Each number is 500 + 25 x the weight over its row's rms, rounded and kept within 0 to 999. Layers, rows and columns count from 0. Numbers have three digits each. The size before them is the row's rms in percent of the matrix's.

# up: layer 4 MLP up, 320x128, rms 0.208, rows 263-293, columns 0-63
# down: layer 4 MLP down (transposed), 320x128, rms 0.123, rows 263-293, columns 0-63
# gate: layer 4 MLP gate, 320x128, rms 0.208, rows 264-294, columns 0-63
up263 115:489499494517502437488492460523441534493522494489463474519533501466488497508511491484556524512510531515524530500464478435515509484512517518496539502485529491485470482498500508466479475516479553
down263 113:524477472523478525499551504517534514490506499484530529467467487537506544517457483527499458504515476439511497536505487478517469522494507462502465455490522448506542477488490482470504546471472490
gate264 105:511511469535506500536495514510527515466465491539560520515498519510485511500480501557528506542523528534519525500532456488511491491526515526520526503529533477526519515507560463505504521494532544
up264 110:480505511544461503493512461457502479512505521501518518488477495411471475531526536490499492515502526545528519475495483516491502475509503523534507513498442479470508485514538528520505479524459500
down264 100:505511483494525455529484506491474499505525484536506499494516539509524478483476531491543490472504511490498510543525483476521468492535482499550452521507515462474509523542487530473499507494501536
gate265 083:527487550491522516489504510516495541522531543482475506536483467493498492521518551491496486517490506534490560494506493471519500508500455542494496539510478501454528488499462528480483457457505483
up265 090:492490511541535492542524498465453507488506491528487490476496492511506531517519516507509534453577460526473505491481487513496499527511461464489482529505480510458501509516468466518496500483507499
down265 086:488453522502505507435482492511535482509513483485435490501495467499456485518543470510524523539484476500502503522518502474527507511493526516493500539502546441500452530445515457499500527507471501
gate266 100:490513445459468487496511480443506481490507500506505490508518496525496494495461532490488497526477510498543475493481477459498524504528497474490520469494547486515451459503513515495480528501484502
up266 096:452511475511543514493489514466544446501502493484488439459522507509484506493525489565470499495545482496470480533456457449498504501490522502473526497483475481497474532503475492552496506486506458
down266 099:457500475455505481559516477467506493466498487561489511510523494504506518464483485485494535484525490532542502465492505510501500519486491511527537462517530469510478496534522552525480506461492494
gate267 099:477512531495530462475496497458550511503516507474493494492480465485535498496476504509489497509486503538476533510484538489478544533525505495497522487490474545485492499522534486492472521477439502
up267 099:453524547492473473507458476486518493465510516471523522482498443482488539513480566493461538507486512519531529511462502473509464528479517486485500499496457556532485512469484503490483491543574492
down267 103:506524495526528518496570515499513549484505482462485509502479478508488531487492503486515478454493442523495454501491492504503502538521521499494500476520522504506492506481552497537501541462448539
gate268 093:499522511490480483481472500467501471479468506485493523518497525474481520507474454534486522446492505490493533512503501484496535550476497526485517465479484459483503508512488500475494525501476503
up268 098:451523509468494488520519505506480494521498497501465521439492441517463483521510541536530506466501489495480498505469527526484492432491493509537501444464503527456491471507510537530487505534541477
down268 098:508578475520493526489464496493496540525459517478521497496501513499495484505504530491497517524520512485513499515493473527518497526488474500520502537506494543514450538573502496547522550467461548
gate269 097:520479499501480490494495458497496485550497500493518533505525528511535512478500498515504506519509548516533502498477523488459471495517491506529507513478528538473494541488511493512470485512496488
up269 098:520498475467527534523455472451514506466479524515490486533526501458470463482493527475505504459472538514489476462510549525520452478524479498501518473484510473518454472493488493464470494478474517
down269 101:505453505490477532539491518519501494519482502469507468480477455511466517536477495519490464496476504502464512458515466499493482491460480477447428531527506518563475509477517509534529532495518519
gate270 109:514485460522478490535509443533469505524526522458508534522506528488517491448498501488510508545507495493502485518497455473558495490510507551510491548523507469526486498489513467517518514420476457
up270 102:496509529478516547502482540489512525562507499452540488476496543490520470506504503514481481504537552535508500487483480554511516455476489498513498457523513484486494537482513440492530507500543478
down270 104:481465522523490493492522474530467551426516503495522480484511446511492498462530500509463531520491505496528478470516486459502531458532502492535512512453462485540533494490483493507490484472467491
gate271 102:489504498482488472524501522488492512492492485532517485505518529510501503475488489496506512602530511491496506517486481517483517480517492491531555510483504479493478479492491500543497520487479465
up271 100:470478486483485459528484516508508444505513495508528460498484476493498477486501508565481532504518489484490497497527512522495494480441500486508524520486549511466539534523501552474510491563466510
down271 097:501451476545513465499498511494528509490528518500536487531544481539489552483513463502509485522464479504522496485461521502500537502535489484505451518520470525544538484473518491534486523469490514
gate272 085:538456474485522494496543510482519496467511483518481449504469526474503447515510510470471531518516508491466502504485503482569470530499507494477507506446490506525513547515488495471473537499479520
up272 098:454473515496513457521498468498509506474515481521476486509501526508518541547486497505502513488495477519513553513449470490552489508519476506483487486486504513552521514494507522517474522493500492
down272 090:498562503512492509511428469529461499526510494493479500496513480507525464482509525540491450486471499504518523472524492478492501485487519477501480535474489451446510436499466477504537482504500505
gate273 107:507511494500500511472468530496515476487488534533518503521506511514490522526498481507505520523557476476473531546509518539539511524531460519484508462514462541444529469508509498464521504500494524
up273 102:485524498473460529516512514473539492467498491460575503500476488515509497486511465489526548536539519495468537524501516512515490506498478529487503454521495517516500458527548506486487496506502492
down273 094:507478452521506538502501530497507497508510431477488495503504478491470489481456497494501569498472497500510471546523523529525505549492515487531492513519485474513423511524513454536462494483493500
gate274 091:533509504539499549468522500506499496486494515527501516543542505450520492484486516521474497490500470488482496515488443537499491488522493524546441501488512510512516469497459509512514502464504518
up274 092:571483509512478531539511493546506558515502503475498518535469497470502536448489505487500516522519515477516448500496542511530507505539474533497509512521504519494504486522483508478525527474494546
down274 090:508499440514523511502492543493518518453489537497503520491535518552433496502499484499518529484479461476500507515511505476519452516485545523540488487513500466527469453489510472467457494537461474
gate275 102:522482548524503508521486496462498526486446489512485507531482478487483501479482516494513513457498543500490497528489531490547508533493512471485534495514494474474526497538451502527492526464494521
up275 104:497506488516460557495489476504466454528543500468491550507487499532504491547513515468470482492520495508498504496526496514500473520516479488469491489455493487480508525449536540478495482498443472
down275 098:452510510489485502474485488470506527503505480518516489472497533522509511485481511504491484537512483451509497495498493484496521468469485526452519505478471506483554531493518479476532498533491482
gate276 100:483487484487478509529498478536486450493492523486514583503521502493544478490473490505447504546486512484518540456514467516484462465530514502472514512502488496469499507510552513541473485457477489
up276 100:505537486517434467494538556526490546532516523477460463561475510539485513509478474502503482556490487526465475487496483508462507498468530504496507477491474494466520507539519516460494498535523492
down276 096:559514517465559446468520468486521458476533509510493483450504522496525462500494491517458503513472438521508532486494484493486517519529513468469524499542482493480534439480502523469512508497503517
gate277 098:529485478491511495525493452488523501486490504503479487506538490485531484479507515488512478509491519519509449529491471514510505561486437480480501504493498542496531509512444462473517516502445506
up277 098:471541496474469511503492484509492476500471496483528496555473468559485472521515445513487500478478556544493500525538495493519544491532526482516504516457533455528469485490476501503454520507459510
down277 097:484479494490484528500491477484552481482518481519478478513522510552518557540501497520496512523494487502481515501492465477471527524507541464525509430458449544511521490475478512491503539544534511
gate278 105:479496485493442469466492487493545513472492462507467475487491508484531513453501473472495509500489507498512511520507520524439490527533477489512493479541491492539486463561489496508493470496477488
up278 109:540506487454506517461528511507538511501514521512486536532506484490539518468513534470501473513524525507511462494481474456455468466494497487532527451490513504507490478513507491496535472484499487
down278 115:505438457489566520521509488457517452518510506526523475508502543491487502500470502479495505510505513532506502493489488490507497494532520485500463498451487517460491472407516489484482509501495510
gate279 082:480528525489489494512499459430495503492507496505479543464532525500504493507520525506479506564483528477501499536548502481521505521488486497511519529476448520504506504520477537506484498499478525
up279 094:505566473505488475491489474526520470532519478496518510453523475524500470471499533509470514502458505543529454471478506574462497504535560508457489491524492499559542494502486519511506481466550492
down279 090:511494511479557478529515485511504539491501499532489508509463482515509539491471468548503495484494486469474520545516507467516489469466524538525548497490499529504504513515505513510510513502502478
gate280 103:521516520492477464510506502501524477489505519504479511500507519534476481513518474497510476541509510486516480517476501464519442518498470495493504476469502486474498533481525497462496543525517515
up280 104:498488509508464527501517535510541504535505488504498465516532484467518539483519502491521480508526481527484464482549518509496452441490500514517511493433511433485492501497489520489474503497488517
down280 097:515443472521523483546526521514508505478515524508487483528520512487531480486502466515488477473504480486473525495497494491496497537488464481501487502507499461490503474444500518467493503522526515
gate281 107:470478501498522512440533501478491443499509519487487477467509487501523524513502453552469459537467469491509469527531500493489520501498431482503513501515465465470487498512455489514496512536493478
up281 108:509522447462440517497470481534503507533535497485455486515495523514522542494520581487483510491492519474460491509554507549506487503494489498523529485471506536555503513501460511512523491523481545
down281 099:509505498504481525474488496511496475530463487493506476503494477520490548511549480497510535505507464532537493514502559501491537513480495490438522480475509572500509496508474548510499514513502539
gate282 099:490460501531498478450512484508483513502509515494497494465535511522523431495503502532508501480535479536519449499509481489474517504505500500480507499508491498499482518529515514481538498473512495
up282 100:487500534443487537523473545511522516474473531502516523502495506538463471471495530506508489487511503479541489494454547499502476517477498504499532495509475521502537536489473513489530493490493499
down282 098:466547495500518521485474507513480512500483496523490498484469517541519524514533473531505500454492492486482489484531510472493500467444521489497524525498519479470473500493508527490533466477528495
gate283 098:490481552511492505497481525507535457492504482507540481526521449511517448516503516447486477498501522481482548513568489474471501528503520527493461521509466521474511519501510481474503520531519523
up283 104:496490509463541527496520534518472484527482534499500523493478437475557472541499460530528479471468513502533532519494495499487496517499499510492504500493546544497511474524548518480508548513478505
down283 109:569451492523499463501503492508497497475516528483501544471525525459485494500519499509519562556494532514485471500515479515494513475501442501512508488479491476527441498491486456515476510483525495
gate284 091:539443522483452497485545509488508502525454545470517508510472471478533504504519532503476480503480504501517521510465483463480538475506465501533525496511508537503508508558513501515464538497487518
up284 094:491485519494490500520515484508509501494463472484530500467471478520488471569524539495522491506454490503470536509511517498518495487516512454487523482516481464504497525536490533494502514479515495
down284 095:502440484484502509510535495517500495490502500517515491528467494478513496528570513467509481484508486475491485474514501511520532493487434477518502518487513490497490508490470529502532511496481512
gate285 092:506489524525504501469544535510488524480515462467457483537481448491545485518444489527524503469517497496501500486501479475513546484518438512497463485538499506492529492488509510515483467507529482
up285 092:488479496472526527454520497484520498493450489495453522503531486512489508460478521482492541515510506473513443509522501482484523467503468482526528500512521496516475531524518549503534494546515502
down285 101:485517462486488523497463481469491493535504482516556496498501516499488512513548514503514474519538493475531493500511522516485488473502541513468487517486474519545512471535480474496498506506456519
gate286 098:512514468467487479460506503522482510490501512525489518516500475510499508470481502510490469509487462503490478488509472518527493466521475502466510444509532489468446534535462486486507481534531481
up286 093:473505506473444530493514461476524514504511496480487508504472492486549448512496473518535452496472520484499522488502487504538545462510467534498512472516502543475479503510571492510508478501500467
down286 097:470529532509441488504484477508527498534477498493441499535450480532520499476492474489494523534467533500486485504492458503487546511468500487499516481543537522464519485513478508526537493500493492
gate287 098:490488474492492482547536499526480489537545477476481474512502498546493450530507523490504531507526525516538457477516532508464490490512512532509503486524458491473485472488492469454468459488485470
up287 101:481488479513485540491516452499528523498439463508486508512525517486538535459480491513504496485472489492441497498493508502524503469453488497496459524496488489488510553474501498472567449509505468
down287 102:481523507500479465473480497491535485531503494481491459465517524551525494431512526460472526489506475518449484502510524479497470498494506515527471526473461503493514501530512543552458494503471503
gate288 100:469514510497487546518546436512530514494493458531464505483499506527490508505435492482507517514508511465511507509512537478469505513529471471486458534545486492541537513497495490517464473531515513
up288 098:531486463504480580512472469487522545515520488523492509487517504483480511505526546532489466459484467478477512497514512518519482547541465509519499529527494461508502529530506517477534473529469480
down288 100:488503550483505492502521500486510521489496500508474492477515499511505494501486517452482528531467496499510489482502566523462527463504503524470510519492463488508483547515481514497499486467495531
gate289 103:461511523503505506542470514482505514478478477504467512450509500503509479513508477519472510506510464480491514488539519540531507516488529468517525461504598509521458494517523511532462561500539495
up289 103:478524513495542484520497472500471533490481490469496531478469525505442536472486472521484500514488455496452505545530485516486471549530489497455510487468534484535503513454505476484481504487500548
down289 103:474478482497439493526507491468541501508500502504464512511535494552487478491473465530474512504485508458491484446505535484518517467511511484489496467475489452508484566480504502486480541497455478
gate290 119:500522494512472529529540516487502439509522526511514469519502443482513510483489470504497524477528484498500512557520541498499549512495421544452512477507456480489469498508489494513515538497496507
up290 121:454528510524515530498548453489518475513522487520564505525522462509514507523501493458508534484511492480447522557501560514472514516511465532423539487506524513488527508500491506535511489472520469
down290 115:531428521489505507474521462470509489486507511513538475489529464515504504501416491510513498480484458488459501522518517480496485489509474485444489487529517510550502469522477513497461488501502483
gate291 099:492511519494474447502476501493524529531452493534501563462510502470476533460482528525480545501506539498461532438472518553525509500475529525490487489495437482530506520512517519481524479504509494
up291 106:474464495518529518496494512477489485492527483494462532457498482529518496483507467507520501486497483472503531512440494494465481510500509506557485485510486485433468491461501485548529517551485515
down291 099:518567471495531480481522544499494509534516510538497501511549538515513525527505533470489505481532511526531527542457507498506481492510499469520496491504516495511553519501433504512463476552478500
gate292 095:492519475508532482467524472471505516456522477505462510542540498525496476525563484485518541474512489527507499536506515501496458536527475484475521499497505488482546510482494522535477468496478490
up292 102:504471509504474536506501514507466508541521509517493518494491522522466486506487504481526534496561508523521530469452506532527464502510501471458509472493505485480505510461548497498474487483544526
down292 096:467544514470451474514498498486490473484488514505491487465515514518491494506484488479528500522494491494515495463516504474455508465537516487552532497491509521508484519514523543512495499486454462
gate293 098:512472491506469483513488533492487484518504550508507516532494492514491478477519519534492548465462495469499479478466580479463509510460506596501422466480497517494499466531510491501489508493457487
up293 093:503557526473475446498518503471547507516515510448524513512501542516507451478497537533474509534494516486539509542490468491491472484502535493498528482480493537447523549502487489487498491512534501
down293 096:515526477492494518508498527490513536463502497490510481509483484482504479495494480526498520493506493501432510462513497510512475507479496511521542484491497496484526513530529525498479501549513564
gate294 103:518518516493479525506493556472556490521436504497516481546504508519484485543516469475508474507541535481466499515501481494520466513505520508505520463513486501489497524505501467458534525483478563